{
  "n_layer": 8,
  "d_model": 320,
  "n_head": 5,
  "n_kv_head": 5,
  "head_dim": 32,
  "d_mlp": 832,
  "vocab_size": 4528,
  "activation": "swiglu",
  "norm": "layernorm",
  "norm_place": "peri",
  "norm_eps": 1e-05,
  "positions": "rope",
  "rope_base": 500.0,
  "rope_fraction": 0.5,
  "qk_norm": false,
  "attn_scale": 0.177,
  "bias": "none",
  "tie_embeddings": false,
  "parallel_block": false,
  "extras": ["gated attention", "skips across layers", "capped logits"],
  "init": "orth",
  "init_std_qkv": 0.0359,
  "init_std_o": 0.0508,
  "init_std_up": 0.0359,
  "init_std_down": 0.0223,
  "optimizer": "cautious_adamw",
  "lr": 0.00134,
  "beta1": 0.9,
  "beta2": 0.98,
  "weight_decay": 0.45,
  "lr_head": 0.00823,
  "grad_clip": 1.0,
  "warmup_steps": 200,
  "schedule": "wsd",
  "decay_fraction": 0.838,
  "decay_shape": "linear",
  "final_lr_fraction": 0.0,
  "batch_tokens": 131072,
  "seq_len": 256,
  "doc_mask": true,
  "train_tokens": 525000000,
  "steps": 4006,
  "dataset": "wikipedia_en"
}
Each number is 128 + 24 x the weight over the matrix's rms, rounded and kept within 0 to 255. Layers, rows and columns count from 0.

# layer 2 MLP up, 832x320, rms 0.0453, rows 257-285, columns 240-319
[[142 153 149 122 139  95 104 106 126  87 106 146 106 102 131 148 132 173 103 135 125 100  97 132 117 146 153 157 113 112 153 122 117 103 122 144 122  85 113 116 124 110  95 139 122 163 106 131 115 146 106 149 110 161  96 151 110 133 108 132 142 141 130 122 156 122 106  95 181 137 118 161 141 113 118 159 127 174 130 117]
 [183 112 141 122  90 130 106 148 165 118 137 147 149 126 137 142 128 120 140 127 151  96 140 136 129 105 100 113 132 145 105  89 141 156 125 101 103 156  95  84 113 123 141  94  63 130  99 140 132 134 172  95  90 112  88  88 144  90 130 106 146 147 109  91 165  99 169 115 150 126  76 110 143  98  74 107 143 135  96 157]
 [150  90 177 107 150 143 135 135 133 125 123 114 110 113 138 100  88 118 138 124  68 102 106 114 142 136 179 149 135 112 133 104 187 117 136 132 124 144 128 136 143 134 106 108 138 130 107 100 120 126 156 145 153 147 102 118  95 144 142 136 149 150 119 141 115  94 158 109 107 159 139 108 128 134 144  73 160 127 134 134]
 [ 79 119 134 145  98 130 148 111 141 142 130 141  99  76  89 159 168 125 123 164 175 114 144 102 126 149 102 135 163 142 123 135 128 112 135 124 163 189 143 151 122  98 131 111 146 167 127 137 138 175 161 106  80 119 141 101 156 102 105 139 136 120 158 142 138 104 105 135 151 144 121 132  99 138 162 125 106 148 108 121]
 [138 153 134 181  77  93 123 168 144 134 125 150 115 164 127 116 112 115  91 126 117 149 136 108  99 111 126 124  98 128 123  85 131 154 140 134 181 151  83 174 138 114 175  71 120 154 106 121 148  97 132  84 123 128 119 125 123 151 111 158 138 140 110 159 149 127 137 151 133 106 105 170 130  84 111 123 134  84  99 135]
 [108 110 105 141 106  98 131 110 146 105 113 125 100  94 150 145 131 165 125 111 109 168 125 103 130 127 129 102 141 139 108 110 112 101 123  97 132  95 145 142 138 162 118 123 105 140 133 139  79 137 158 154 120 128  81 128 156  72 114  98  72 164  86 126 132 152 149 120 172 189 138 129 137 131 125 156 102 109 128 119]
 [150 166 111 180 105 120 100 102  53 194 165 117 111 172 115 100 126 122 138  89 156 162 120  84 124 125  52 149 113 129 123 111 105 161 127 131 115 132 133 135 132 119 148 121 178 141 110 141 105 125 135 139 106 132  95 139 158 129 127 131 133 118 119 113 137 109 122 124 126 126 109 115 101 102 121 114 141 125  98 106]
 [150 127 134 123 161 150  94 110 147 121 125 107 131 110 130 136 129 137 197 139 149 101 152 146  69 158 160 119 132 113 125 127 156 123 153 157 141 119 173 138 116 150 145  67 150 127 127  87 126 114 134 173 125 132  92 140 114 149 145 147  86 136  75  87 118 128 153  66 158 108 128  89 104 131 121 153 130 124 158 138]
 [120 121 151 162  97 126  88 160 141 110  88 130 133 145 129 123 135 120  65 130 122 126 128  86 133 135 120 105 116 135 122 122 132 137 149 143 158 124 148 134 112 147 143 110 120 114 108 138 118 144 160 114 113 134 141 126 126 114 123 131 148 121  92 106 136 154 153 110 154 134 116 138 122 110 104 180 106 165 122 147]
 [179 104  99 138 141 137 134  94 132 122 152 149 138  91 138 180 118  82 147 111 122 162 146 111 143 156 140 146 103 160 164 160 138 114 145 173 135 139 119 106 149 150 139 128 165 129 142 136 129 112 132 124 151 160 132 106  94  67 132 171 128 139 146 125  82 130 129 117 153 113 118 166  87 131 140 114 124 153 118 155]
 [164 116 139 145 136 119 150  92  98 120 129 136  91 110 116 112 126  95 155 186 105  77 159 122 137 118 166  89 104 134 127 168 116 108 153  95 148 166 142 141 114 133 106 157 140 157 122  69 124 125 171 170 128 117 159 162 149 132 129 105 170 142  75 123 135 104 143 160 160 104 141 139 104 119 131 118 146 134  83 124]
 [101 127 146 141  92 154 133 169 134 145  98 134 114 131 134 126 101 154  71 138 127 128 142 133  95 118 176  81 148 144 104 150 136 121 131 132  93 116 135 155 103 115 127 160 160 154 128 121 109  95 122 121  95 135 124 147 147 139 142 150 124  99 143 133 130 100 163 120 136  93 104 123 112 116 172 154  67  91 129 138]
 [151 110 125  93 118  80 113 116 141 117 119 128  80 121 101 154 106 157 164 110  90  85 133 127 132  96 115 135 118 136 117 133 100 146 150 128 160 138  94 128 159 152  68 136 139 144  79 113 127 112 150 109 168 145 112 129 113 187 139 153 145 173 109 134  89 105 118 103 111 117 150 148 105 136 147 141 172  84 114 115]
 [130 133 118 143 148 101 101 156  77 184 143 184 124 147 111 122 125 140 100 148 128 134 164 148 179 127  97 128 142  99  99 136  95 125 141 129 147 156 132  94  90 134 144 157 108 136 110 141 114 159 119 141 133 107 137 120 156 157 171  98 108 117  76 140 183 139 117 132 102 149 142 121  86 116 122 121 130 170 127  75]
 [133  61 130 110 143 149 115 157 108  89 104 102 179 145 121  58 124 124 108 147 106 137 149 132 151 121 109 140 140 170 126  95 148 138 126 132  90 136  89 142 143  91 156  98 148 113 127 133 114 110 131 147 150  70  87  83 119 122  81 113  98 128  81 165 124 100 158 125 116 123 147  50 143 112 164 106 149 139 149 116]
 [120 133 139  94 110  93 126 156 105 130 179 148 118  90 145 122 137 107 127 147 119  67 123 111 123 137 124 126 136 127 136  96 104 128 102 116 133 142 128 173 149 138 117 144 151 140 127 162 147 118  73 106  92 122 147 143 141 155 123  92 171 120 202 117 143 101 178 124  95 119  68 147 117 144 118  88 100 143 149 168]
 [138  89 114 117 155  98 127 169 176 117 123 133 138 117 142 164 126 138 154  76  92 134 145  99 114 141 139 137 140 125 153 137  85  78 140 194 152 142  98 162 124 150 129 145 141 144 135 150 157 130 160  98 129 163 127 147 120 121 137 125 126 150  90  94 113 150 123 163 128 116 162 122 156 159 157 169 157 117 162 102]
 [114 133 116 112  83 103 160 125 147 115 145 103 145 133  94 126 120 125 148 140 143  98 144 134 142 130 158 150 123 134 116 125 146 102 162 128 138 137 158 119  68 157 147 176  88 133 124 150 125 114 124 117 134 188 133 135  84 115 111 104 108 116 131  71 143 127  92 138 163 166 139 114 139 117 156 146 129 184 116 123]
 [108 176 151 136 135 145 148  71 133  88 145 160 153 109 167 127 156 155 125 113 154 115 118 128 144 115  88 110 126 127 123 120 110 109 148 112 151 160 172 117 118 120 122 167 116 147 102 129  95 123 132 135 132  98 144 115 182 122 138 137 127 179 113 117 129  99 178 122 147  28 125 133 143  71 131 108  99 140 157 126]
 [ 81 109  88 137 126 136 140 151 143 104 158 139 107 139 142 100 114  98 122 142 131 154 154 126 139 139 134 164 159 133 139  84 157 142  82 129 103 130 129 145 130 117 158 104 131  67 115 151 145 148 180 128 105 119 161 149 124 153 169 183 120 158 111 137 160  87 146 141 110 129 130  75 161 116  94 113 147 175 123 106]
 [155 124 140 111 148  86 116 112 132 122 113 110 130 143 124 119 139 110 118  90 132 123 139 163 137 147 112 112 113 107 115 138 118 119 125 142 117 127 142 119  79 169 114 153 162  93 128 121 174 146 123 134 159 154 209 156 139 136 182 149  84 130 122 132 140 123 112 114 132 135 133 140 128 126 127 119 142 138  78 149]
 [150 148 175 103 126  86 157 168 119 150  99 145 110 129  86 135  91 103  98 139  96 131 158  78 116 105 110 118 106 146  97 140 151 104 119 160 103 111 107 103 121  72 152 147 129 146 158 155 148 123  97 152 138 134 130  96  96 132 123 133 157  69 122 101 114 102 159  93 188 174 136 116 133 111 137 133 145  86 119 160]
 [121 140 145 111 127  67  78 157 106 129 104 126 149 116 151 175 106 138 126 134 120 125 125 172 137 114  62 127 132 120 145 148  67 126 100  69 157 158 145 145 104 118 138 123 109 150  91 105 136 110 118 145 146 117 119  94 164 134 132 120  91 114 152 149 111 160 162  97 147 123 138 165 136 162 147 112 165 127 145 118]
 [122 137 133  97  87 151 155  88 113 156 111 121  97 155 125 127 136 114 132 112 132 127 137 144 104 139 141 159 136 201 147 166 133 114  91 144 136 151  86 121 146 110  98 136  68 103 134 121 136 171 122 109 115 148  83 134 146 165 137 119 123 154 105 121 121 165 166 136 132 123 132 138 128 141 189 119 105 125 155 130]
 [147 127 157 147 142 138 112 142  90  92 158 116 123  96  95 125 125 135 123 100 145 117 133 140 157 134 106 107 129 137 127  95 109 158 154 163 150 114 120 136 104 125 135 135 173 137 149 159  76 117 136 104 111 135 101 152 119 146 138 141 130 103 164 120 114 134 117  99 210 138  78  97 117 149 116 101  97  94 150 121]
 [117 128 150 115 141 136 125 124 117 130 164 169 155 158 137 156 141  99 122 144 113 113 103 143 117  87 116 116 102 122 156 133 136 148  91 108 134 105 113 177 100 145 128 106 126 164  84 143 151 140  87 103  95 123 147 111  81 100 133 155 149 196 137  98 158 134 114 132 147 110 106 109  77 137 117 131 124 164 119 153]
 [149  97 116 119 161 108 124 134 123 120 103 106 143 147 127 128 156 132 124 133 120  90 111  70 106 125 133  85 119  99 112 122 135 167  74 152 144 117 105 123 150 115 141 134 155  95 103 110 157 139 147 128 100 125 123 125 151 129 153 161 117 114 116 100 114 101  99 160 153 142 156 144 107  94 174 102  92 131 106 153]
 [121 144 120 128 139 126 103  99 137 114 127 124 131 111 165 121 168 140 170 139 160 135 109 110 120 125 135 128 145 160  85 123 150 105 145 142 171 121  83 141 107 130 145  65 107 119 138 144 101 146 141 101  97 117 116 125 146 122 160 103 139 126  99 160 145 141  98 125 158 103 111 134 138 113 161 119 134 121 109 150]
 [ 99  99 127 134 120 146 116 146  85 128 142 112 140 121 139 121 103 126  94 114 126 129 122 134 143 148  92 162 116 140 203 118 115 165  84 132 127 137 115 101 131 159 130 148  95 154 108 140 113 118 106 129 135 138 119 130 120 130 148 168 151 131 169 115 112 139 133 127 111 125 174 165 141 120 131 146 140 154 126 162]]
# layer 2 MLP down (transposed), 832x320, rms 0.0426, rows 257-284, columns 240-319
[[106 143 136 146 106 121 126 155 136 173 154 146 134 135 162 129 134 116 149 111  92 184 104 151 189 155  85 151  99 128 128 105  86 124 123 133 128  93 119 151  94 156 118 102 156  93 131 152 118 170 155 128 110 119 113 146 146 153 161 141 130 133 109 162 140 112 129 146 109 116 139 122 131 103 136 138 108 102 109 125]
 [ 94  98 149 171 140 119 128 136 139 148  97 110 158 157 138 108 129 151 143 188 116 165 120 134 154  89  96 159 123 100 134 111 131 153 144 135 127 133 113 104 183 116 102 137 141  95  95 144 115 126 130 163 139 126 136 132 127 150 183 101  87  93  91 160  89 154 119 186 137 126 119 137  79  94 188  76 113 129 135 100]
 [106 126  98 169 122 108 114 123 130 147 172 117 127 102 139 113 105 109 105 102 139 155 131 124 155 128  59  97 124 110 155 119 103 129 100 169 154 130 125 160 144 128 130 142 137 109 185 157 119 116 142 106 118 126 148 161 149 140 159 107 134 130 133 117 116 150 135 135 158  92 117  86 164 155 123 168 119 155  99 125]
 [ 93 137 135  95 138 127 118 167  95 155 106 156 119 132 127 125 116 131 181 136 132 138 147  96 129 123  80  79 129 138 151  81 122 150 137 132 105 134 118 143 129 152 115 138 132 151  93 124 120 123 157 129 148 137 157 132 101 122 135 127 136 127 141 133 134 132 174 120 159  97 108  72 124 169 105 132 128 166 167  98]
 [177 136 113 162 100 138 149 135 131 146 149  88 155 152 136 110 137 124 121 153 110 105 135 111 146  96 127 144 122 132 131  92 138 135 147 145 123  98 115 141 135  91 103 115 132 109  91 129 152 127 114 110 115  73  97  43 149 108 119 127 115  99  95 100 101 144  91 163 122 148  96 110 146 126 140 131 126 110 111 134]
 [ 94 139 103 126 129 127 142 104 162 107 148 134 121 133 136 126 153 147 132 143 141 115 120 130 137 157 152 145 119 146 125 134 138  63  93 100 104 118 130 182 159 143 103 116 138 131 148 138 133 130 166 146 136 163 126 142 156 143 138 142 109 123 135 138  78 118 137 165 157 117 128 162 139 128 123 156 105 121 110  83]
 [115 173 121 139 146 156 135  55 109 117 115 120 118 133  94 100  95 114 172 173 159 138 112 139 125 109 109 129 140 132 126 164 112 171 143 131 145 123 138 165 137 111  91 110 189 149 116 131  90 118 109 155 128 112  71 114 156  96 108 114 139 129  70 171 128 110 155 124 112 160 114 109 112 123 126 122  96 109 131  88]
 [117 114 155 126 110 140 153 188 135 133 120 133 157 135 116 121 104  96 131  90 169 142 104 114 128 130 138  81 143 145  81 116 139 105 118 116 108 129 135 153 119 118 138 154 100 127 133 112 124 124 196 126 126  75 136 131 122 118 109 138 154 116 115 167 101 144 119  83 122 144 128 139 150  88 120 123 142 112  94 145]
 [159  85 143 156 116 174 160  97 102 105 111  99  90 144 109 135 103 159 137 123 126 123 131 128  83 128  83 122 115 132 145 177 131 115 154 127 136 129 107 124 117  89 222 156 123 106 143 144  80 131 122 156 154 125 138 108 171 109 124 143 167 161 111  92 108 113 153 129 146  73 119 133  94 134 136  97 141 114 120 128]
 [131 168 136 121 140 103 100 157 170 128 108 135 161 114 117  92 115 127 122 133  83 133 149 150 118 141 134 121 111 166 146 118 118 139 138 102 135 143 136 100  62 160 145 133 121 128  99 139 161 118 129  97 105 168 117 160  50 119 103 178 129 108 138 139 130 146 102 108 125 123  92 109 148  95 146 178 103 109 128 161]
 [153 130 147 104 160 111 134 144  83 135 122  99 101 126 126 127 142 130 129 111 123 169 126 113 106 119  96 153 115  85 127 174 120 133 114 113 109 121  96 110  79 159  78 141  96 134 137 121 124 110 177 127 160 108 113 103 126 107 181 117 191 125 175 155 159 163  57 100 101 164 120 125 157 143 129 173 118 158 112 134]
 [123 125 159 132  98 150 106  94 111 161 119 153 198 137 104  95 118 170 144  88 115 104  61 140 139  77 137 132 133 133 128 103 169 170 112 131 131 160 127 158 142 152 100 122 115  97  71 134 134 126 132 113 136 142 118  94 101 116 100 138 129 162 121  96 155 172 111 134 144 139 142 166 111 154 120 145 129 116 177 119]
 [123 126 158  77 119 122 144 128 146 126 163  91 101 129  93 151 127 117 152 119 164 105  80 152 153 130 112 122 147 112 136 118 139 117 140 157  45 156 154 146 113 160  84 112 145 147 163 141 100 179 112 116 116 182 104 147 127  91 157 127 117 141  99 141 134 159 148 122 106 159 126 136 149 105 129 110 130  99 158 169]
 [ 87 118 133  94 112 119 121 132 170 155 130 110 109 136 151  90 141 118  94 140 146 141  86 124 163 112 129 176  79 133 186 146 116  89 118 106  53 109 154 160 126  70 140 140 148 127 141 138 141 143 190  93 105 119 110 139  99  85 131 125 159 120 137 106  91 107 137 117 147 153 172 110 151  86 119 144 103 122 119 130]
 [137  99 147 133 155 123 177 137 175 116 116 128 177 113  98 119 183 150 143  92 101 136 103 103  84 145 127 141  88 153 137 160 139 169 135 120 121 112 155 130 135 100 150 131 135 120 154 139 114 141 153 149 141 110 135 127 144 129 121 106 157 128 172  98  93 106 130  77  77 182 132 114 153  82 134 117 137 111 115 118]
 [145 138 162 134 114  93 157 148 126 133 140 123 167  71 168 138 116 131  72 165 142 145 162 120 161 130 119 143 145 153 139 196 102 106 117 129 118 103  96  66 150 106 144 152 107 175 116 115  99 109 113 107 122 111 156 100 134  98 123 112 134 172 111 120 122 121 149  88 125 131 176  97 142 119 185 102 165 124 131 139]
 [106 108 171 128 159 163 117 149 146 108 130 132 135 125 144 136 140 153 140 155  68 132 133 108 132 105  83  93 120 102 126 146 130 105 112 152 114 117 113 138 163 178 107  73 137 148 144 155 149  91 126 124  49 159 137 106 124 143  98  74 158 128  93 157 178 165 132 149 146 128 141 134 154 179 115 160 116  91 132 130]
 [132 118 125 128 142 144 134 149 152 145 164 145 146 145 128 117  91 145 134 130  98 163 114 146 129  89 138 145 151 119 134  76 145  83 156 171 126 128 133 108 126 110 123 156 135 141  99  69 157 170 134 163 164 136 125 127 133 138 127 131 151  96 126 145 128 111 108 122 151 127  93  86 127 139 129 141 113 148 132 127]
 [129  77 142 115 116 146 145 161  67 130 139  99 162 132  79  95 114  79 121  59 131 104 114 161 167 139 142 105 158 142 107 121 104 136 105 147 101 107 140 143 160  78 148 100 152 156 148 172 105 141 175 162 138  88 141 139 151 154 111 109 132  81 148 132 136 113 126 109 116 129 108 149 118 118 112 131 135 118 150 136]
 [ 79 125 112 175 131 136 144 176 116 110 121 158  98  96 125 130 136  94 111 147 125 102 137 187 142 125 119  95 144 163 115 123  72 135  99 169 174 136 133 146 194 114 114 112 166 157 145  77 115 137 146 121 128 147  95 130  94 112 120 143  99 109 100 184 122 112 131 141 129 110 112 123 135 103 105 114 119 110 159 121]
 [132 126 158 142 105 185 150 155 122 128 115 140 119 131 121 131 156 142 159 171 130 159 122 146 164 114 106  91 153 175 125 107  91 129 169 121 119 170 115 134  91 145 111 145 150 121  91 124 129 109 121 127 121 108 142 131 156  96 133 142 166 124 117 110 157 146 167  96 124 135 157 130  88 144 135 105 111  99 123 144]
 [113 136 154 122 140 113 147 159  86 114  85 144 126 125  89 105 126 160 142 138  82 130 125 133  90 127 113 130 115 130 144 143 124 130 160 114 180  91 134 127 123 162 149 150 156  97 150 165 124  89 120 130 123 120  94 106 126 104 110 120  86 107 112  89 141 122 133 143 126 103 142 131 126 128 132 102  99 118 105 176]
 [122 136 147 110 103 170  92 117 127 136 146 114 128 125 151 130 163 112 147 128  96 131 138 103 119 121 110 158 104 126 137 131 130 116 129 135 148 184 112 142 119 101 114  78 159 135 122 165 153 142  88 134 135  99 145 143 113 140 109 131 119 115 187 108 123 119 115  99 144 108 161 144 152 111 104 117 159 138  99 124]
 [ 99 135 153 140 139 122 129 151 114  98 156 138 129 157 109 114 119 143 170 110 153 118 148 164 148 120 161 126 130 134 105 120 151 154 170 112 156 127 149 108 111 165 136 130 144 165 151 112 135  71  87 148 111 132 128 148 116 143 107 118 151 122 197 103 102  95 104 116 123 118 110 151 146 130 125 166 109 101 143 103]
 [165 135 180 138 121 107 133  83 122 133 152 139 150 130 142 103 120  96 113  92 134 140 151 123 148 142 142 136 128 102 155 129  58  90 122 125 119 171 131  99 104 171 104 160 134 136 122 118 151  90 149 132 113 131 120 135 110 115 102  96 126 121 152 139 132 132  73 112 136  85 104  79 142 150 110 134 153 129 168 116]
 [158 118 118 143 110 152 162 146 134 131 166 158 139 156 139 151 107  64 101  94 139 132  69 146 143 112 109 106  76 132  90 120 137 111 136 126 120 163  89 114 145 111 105  65 149 103 124 120 161 131  90  96 128 157 119 141  81 152 106 140 148 138 138 134 100 166 120  99  82 163  91 110 104 163 142 120 112 140  77 126]
 [133 148 108 118 150 113 131 154 142 132 106 154 136 128 156 152 162 171 131 177 141 104 146 114 115 138  99 102  99 135 114 122 140  90 101  73 158 125 140 125 111 153 134 124 106 126 143 149 135 128 123 123 162  93 103 120 113 103 152 143 139 124 129 107 151 143 165 119 142 105 121 150 109 137 123 159 126 149 159 132]
 [145 176  59 133 159 109 153 156 157 145 133 150  98 147 107 138 157 151 127 147 194 101 120 149 133 113 140  92 125 109 143 114 130  65 179 115 136 118 140 130 122 122 164 106 107 143 122 138 162 140 114 104  94  99 138 130 132 146 138 140 161 157 124 158 124 145 125 121 138 111  92 129 133  98 118 138 116 113 128 168]]
# layer 2 MLP gate, 832x320, rms 0.0461, rows 258-285, columns 240-319
[[158 108  54 134 150  59  94 130 142 125 178  83 129 131 146 137  89 148 129 112 146 122 135 139 141 131 138 133 164 117 130 124 134 155 142  88 143 169 172  88  88 122 122 102 155 174 134 129 109 150 177 125 132 142 107  90 131 138  92 181  78 131 153 142 144 190 140 141 115 147 152 154 139 149 138 100 106 131 172  77]
 [142 138 125 121 168 160 142  86 144 126 134 105 133 124 150 117 102 161 154 164 130 123 147 139  98 119 107 123 183 123 107 113 137 138 122 176 126 116 146 114 147 164 118 104 107 147 157 114 122  93 125 105 121  97 120 164 120 109 162 158 142 119 116 124 146 124 104 171 127 139 111 135  88 105 134 129 125 104 124  85]
 [ 86 106 137 115 116 156 145  94 144 121 129 149 126  87 139 117  99 141 106 150 105  98 140 114 155  99 141 101 140 166 131 170 145 125 139 120 175 135 127 109 112 149 116 142 118 157  99 112 138 111 168 136 138 113  89 144 153 146 119  94 144 114 165 138 154 141  83 100  77 137 117 171 105 139  99 118 115  90 131 128]
 [150 135 135 114 124 117 142 136 124 152 116  95 197 116  91  93 117 120 190  86 150  95  94 191 135 115  93 106 109 124 122 190 111 102 130  73 129 166 104 167 137  95 126  86 132 122 141 167 124 140 117  90 150 163 118 176 110 120  95 119 146 185 149 125 118 153 125  98 158 154 124 154 152 120 138 103 118  86 142 127]
 [125 104 117  97 102  89 135 147 133 103 154 141 141 121 153 131 108 152 127 152 114 146 108 123  98 155 170 106 128 142  96 129 155  85  77 137 134 102 141 158 145 158 128 130 117 101 122 110 139 161 143 155 106 166 104 127 130 136 122  79 143 185 142 115  94 123 150 113 161 135 146 162 116 125 108  77 110 133 120 176]
 [116 135 115 150 121 141 125 149 141 160 158 156 103 111 106 140 107  92 149 120 154 109 144 132  84  90  97 139 194 137 108  79 138 116 124 101 110 101 131 159 127  91 168 134 130 140 104 169 136 118 143 158 142 107 115 137 121 125 113 114 143 148 148 154 147 139 126  97 148 107 119 120 129 114 124 123 116 129 105 126]
 [110 142 136 117  99 167 130 129 110 118 152 156 133 152 141 189 104 100 169 141 127 158 120 130 124  97 164  93 145 158 156 142 148  87 134 148  76 114 123 105 137 119 146 144 119  94 133 139 124 118 122 141 104 125 173 161  98 148 133 143 162 122  85 149 111 119 123 139 132  91 107 131 159 140 151 116 113 161 137 154]
 [135 132 140 135 133 138 128 122 126 136 121 104  95 146 153 113 121 144 163 134 148 139 117 120 117 108  94  98 141 105 135 116 125 108 149 107 123  92 134 114  84 158 137  84  81 152 124 183 118 172 140 150 149 146 126 139 189 112 124 100 154 101  94 139 149  99 101 136 118 121 117 118 114 162 120 129 103 132 107 136]
 [106 140 122 120 119 158  97 125 138 151 154 105  91 156 128 117 138 122 121 127 145 129  97 138 110 101 137 120 152 131  98  96 183 137 131 136 119 119 114 140 140 174 121 142  93  83 171  64 168 164  99  86 155 125 158 169 137 135 140 135 125 104 112 143 126 110 107 147 148 168 112 128 111 177 137 149 128 129 103 143]
 [103 143 116 155 127 118 143 119 103 107 125 141 145 120 178 162 137 135 129 102 154 126 145 128 138 140 148 137  96 137  92 112 153 145 120 155 143 108 116 111 112 157 153  94 145 132 160 109 152 160 142 130 174 132 149 163  98 135  79 120 130 109 146 130 143 119 127  99 123 163 109 120 101  98 141 110 175 102 141 174]
 [107 142 152 124 167 144  99 101 146 128 156 200 129 109 150  87 116 120 132 103 114  99  65  88 104 111 161 147 129  95 119 190 150 133 169 123 121  96  77 131 108 124 136 121 143 163 110 115 106  90 124 139 147 158 126 117 136 118 135 120 144 124 128 140 154 174 112 133 139 124 117 151 149 116 114 169 131 133 118 195]
 [167  89 155 121 122 117 135 117 134 115 151  93 129 133  89 142 128  89 102 120 128  73 117 168 150  94 165 125 156 144 144  90 171 133 158 102 129 109 117 129 167 100 136 168 165 106 153 100 168 156 164 124  70 179 159 179  97 120 111 153 120 126 112 103 148 115 145 125  92 132 177 132 108 126  75 116 137 133 130 183]
 [166  48 111 121 128 144 100 127 165 115 121  95 144  98  79 131 115 137 152 138 121 149 160 128 108 113 101 138 167 176 155 120 152  84 102 110 162 131  96  88  77  69 121 105 133 109 141 149 154 106 150 145  89 149 137 120 118 158 174 151 150  97 144 120 138 105 149 102 146 147 110 119 138 154 137 134 115 123 113 117]
 [113 119 121 131 141 153 165 128  91 118 107 123 175 111 135 129  89  80 143 120 121 134 135 122 121 103 153 132 149 111 174 127 132  71 161 126 121 122 147 115 139  70 133 145 114 132 121 113 112 153  70 117 141  88 109  97 114 120 119  88 124 146 108 143 147 149  99 150 134 141 178 118 110 110 119 168 135 151 121  97]
 [150 154 104 152 105  94 144 157 123 139 140 104 142 121 112 170 135 133 127 118 163 143 110 139 138 143 149 180 159 108 117 109 106 107 117 126 102 118 150 112 170 107 102 125 135  94 140 157 151 167 136 115 152 120 110 171 118 161 103 113 128  92 152 162 113 146 157 139 123 112 143 127 147 136  69 114 126 121 103 114]
 [118 134 144 137 147 123 125 110  90 114 123  69 148 133  75 112 127 110 137 148 146 129 152 161 116 160 113 104 134 133 142 138 147 114 148 121 130 150 140 153 135  81 149 141 139 137 180 119 100 105 124 111  91 150 117  78 135 125  79 138 132 118 125 129 155 117 115  83 150 146 123 128 123 128 114 166 149 118 106 164]
 [119 173 120 131 182 159  67  97 115 143 112 155 117 109 160 108 146 121 133 170 105 109 168 109 106 144  97 112  96 128  82 124 116 134 161 149 120 144 131 160 131  96 146 126 183  88 143 111 141 125  96 131 125 115 160 129 195 150 151 146 123 133 141 133 113 161 142 104 128 103 106 174 137 142 125 104  96 102 123 110]
 [141 109  86 114 117 138 104 118 150 146 103 123 101 149 113 142 122 166 171 131  98 167 124  96  96  88 121 134 110 129 148 126 145  99 163 179 117 123 122 110  87 133 127 143 128  55 139 148 143  94 128  88 155 118 193 101 107 145 111 157 138 162 172 127  65 120  98 117 139 154 121 158 149  85 113 110 120 130 139 100]
 [101 131  93 135 134 166 147 134 148 127 173 131 151 111 163  95 111 101  99 131 148 134 163  71  94 150 131 139 153 109 112 137 141 128 112  86 104 130 140 133 104 172 182 111 112 102 143 176  97 129 127 136  99 116 133 130 182 143 125 162 123 155 196 144 133  98 140 113 137 117 114 142 113 109 116 141 109 137 120 101]
 [149 157  90 140  87 140 150 143 124 117 143  99 121 103 152 107 160 117 101 129 143 120 100 139 132 142 119 110 150 133 102 139 148 121 136 105 147 147 180 183 117 123 158  88 146 134 145 128 199 157 114 127 132 138  93 139 110 200 159 138 128 127 112 156  99 118 126  59 164 119  83 143 139 110 143 129 148 104 140 124]
 [ 82 160 134 138 101 103 108 139 119  91 113 156 145 103 110 112 123 101 143 134 135 117 163 103  90 116 130 149 126  97 160 169 103  84 128 142 126 150 126 113 119 135 125 110 161 168 126 132 162  99 127 114 111 122 164 145 100 136 155 119 116 121  99 125 130 105 142 145  95  99 150 157 125 112 103  93 126 156 132 139]
 [125 146 168 128 139 165 162 116 131 127 136 143 175 122 110  96 150 129  59 111 114 153  97 124 100 126 118 138 113 132 122 158 157 124 187 179 137 120  99 129 120 140 116 155 128 126 121 102 151 141 132 131 165 143 113 135 101  93  76 146 149 145 168 103 122 113 127  87 123 144 119 114  59 126 159 108 105 117 108 132]
 [133 151 136 132 134 165 136 122 129 108 150 163 141 127 117 116 143 119 163 122  96  97 106  94 147 140 151 103 106 134 128 143 135 107 125  93  92 112 128 123 133 138 104 114 149 110 164 147 126 159  99 124 136 150 126 107 108 181  95 101 152 125 127 139 138 114 164 111 123 151 122 150 119 119 151  91 151 127 199 152]
 [118  98 124 129 119 132 153 110 161  77 121 127 118 112 135 124 118 101 160 130 143 148 137 145 111  92  97 184 112 155 153 113 111 128 118 120 136  98 138 132 178  80 125 131  94 162 149 148 136 120 183 149 126 105 117 104 146 143 146 142 166 161 113  89 125 105 127 181  78 100 142 145 102 121 148 122 122  97 110  90]
 [136 157  94 153 151 143 108 112 137 133 137 123 164 141 111 132 105  64 146 159 119 129 133 136 101 105  98 127  90 132 140 174 141  90 141 120 145 173 113 171 114 139 166  93 115 131 151 126 155 116  88 103 126 177 122  96 120 164 119 125 134 176 106 149 139 143 150 181  94 159 162 101  97 114 154 113  78 123 102  91]
 [144 145 136 106 125 145 121 127 100 133 127 169 109 108 147  95 144 131 115 146 166 166 131  86 129 121 158 139 137 112 128 126 117  98 135 181 148 105 121 138 105 154 125  92 144 111 124 120 129 113 146  92 159 145 172 168 124 137 128 122 166 152 139 112 126 145 105 133 123 133 117 128 137  76 119 149 116  93 133 121]
 [135 109 159  88  82 140 116 118  80 166 141 181 150 124  90 106  63 140 150 127  99 124  93 116  94 164 104 149 137 147 125 163 142 140 130 139  98 130 131 136 167  71  54 155 126 144 141 133 134  86 125 164 136 152 121 154 119 112 144 144 103 132 146  81 171 122 128  96 165 147 130 142 144 154 100 143  74 178 119 131]
 [131 130 142 134 120 105 129 127 151 191 186 148 139 121  99  85 113 136  98  84  74 139 115 129 117 110 124 135 126 113 161 110 178 150 124 115 140  59 118 123 135 122 183 122 133 154  79  99 154 124 135 113 111 101 163 129 139 148 118 130 136 106 139 174  86 135 155 105 128 100 142 155 130  81 138 109 124 121 117 150]]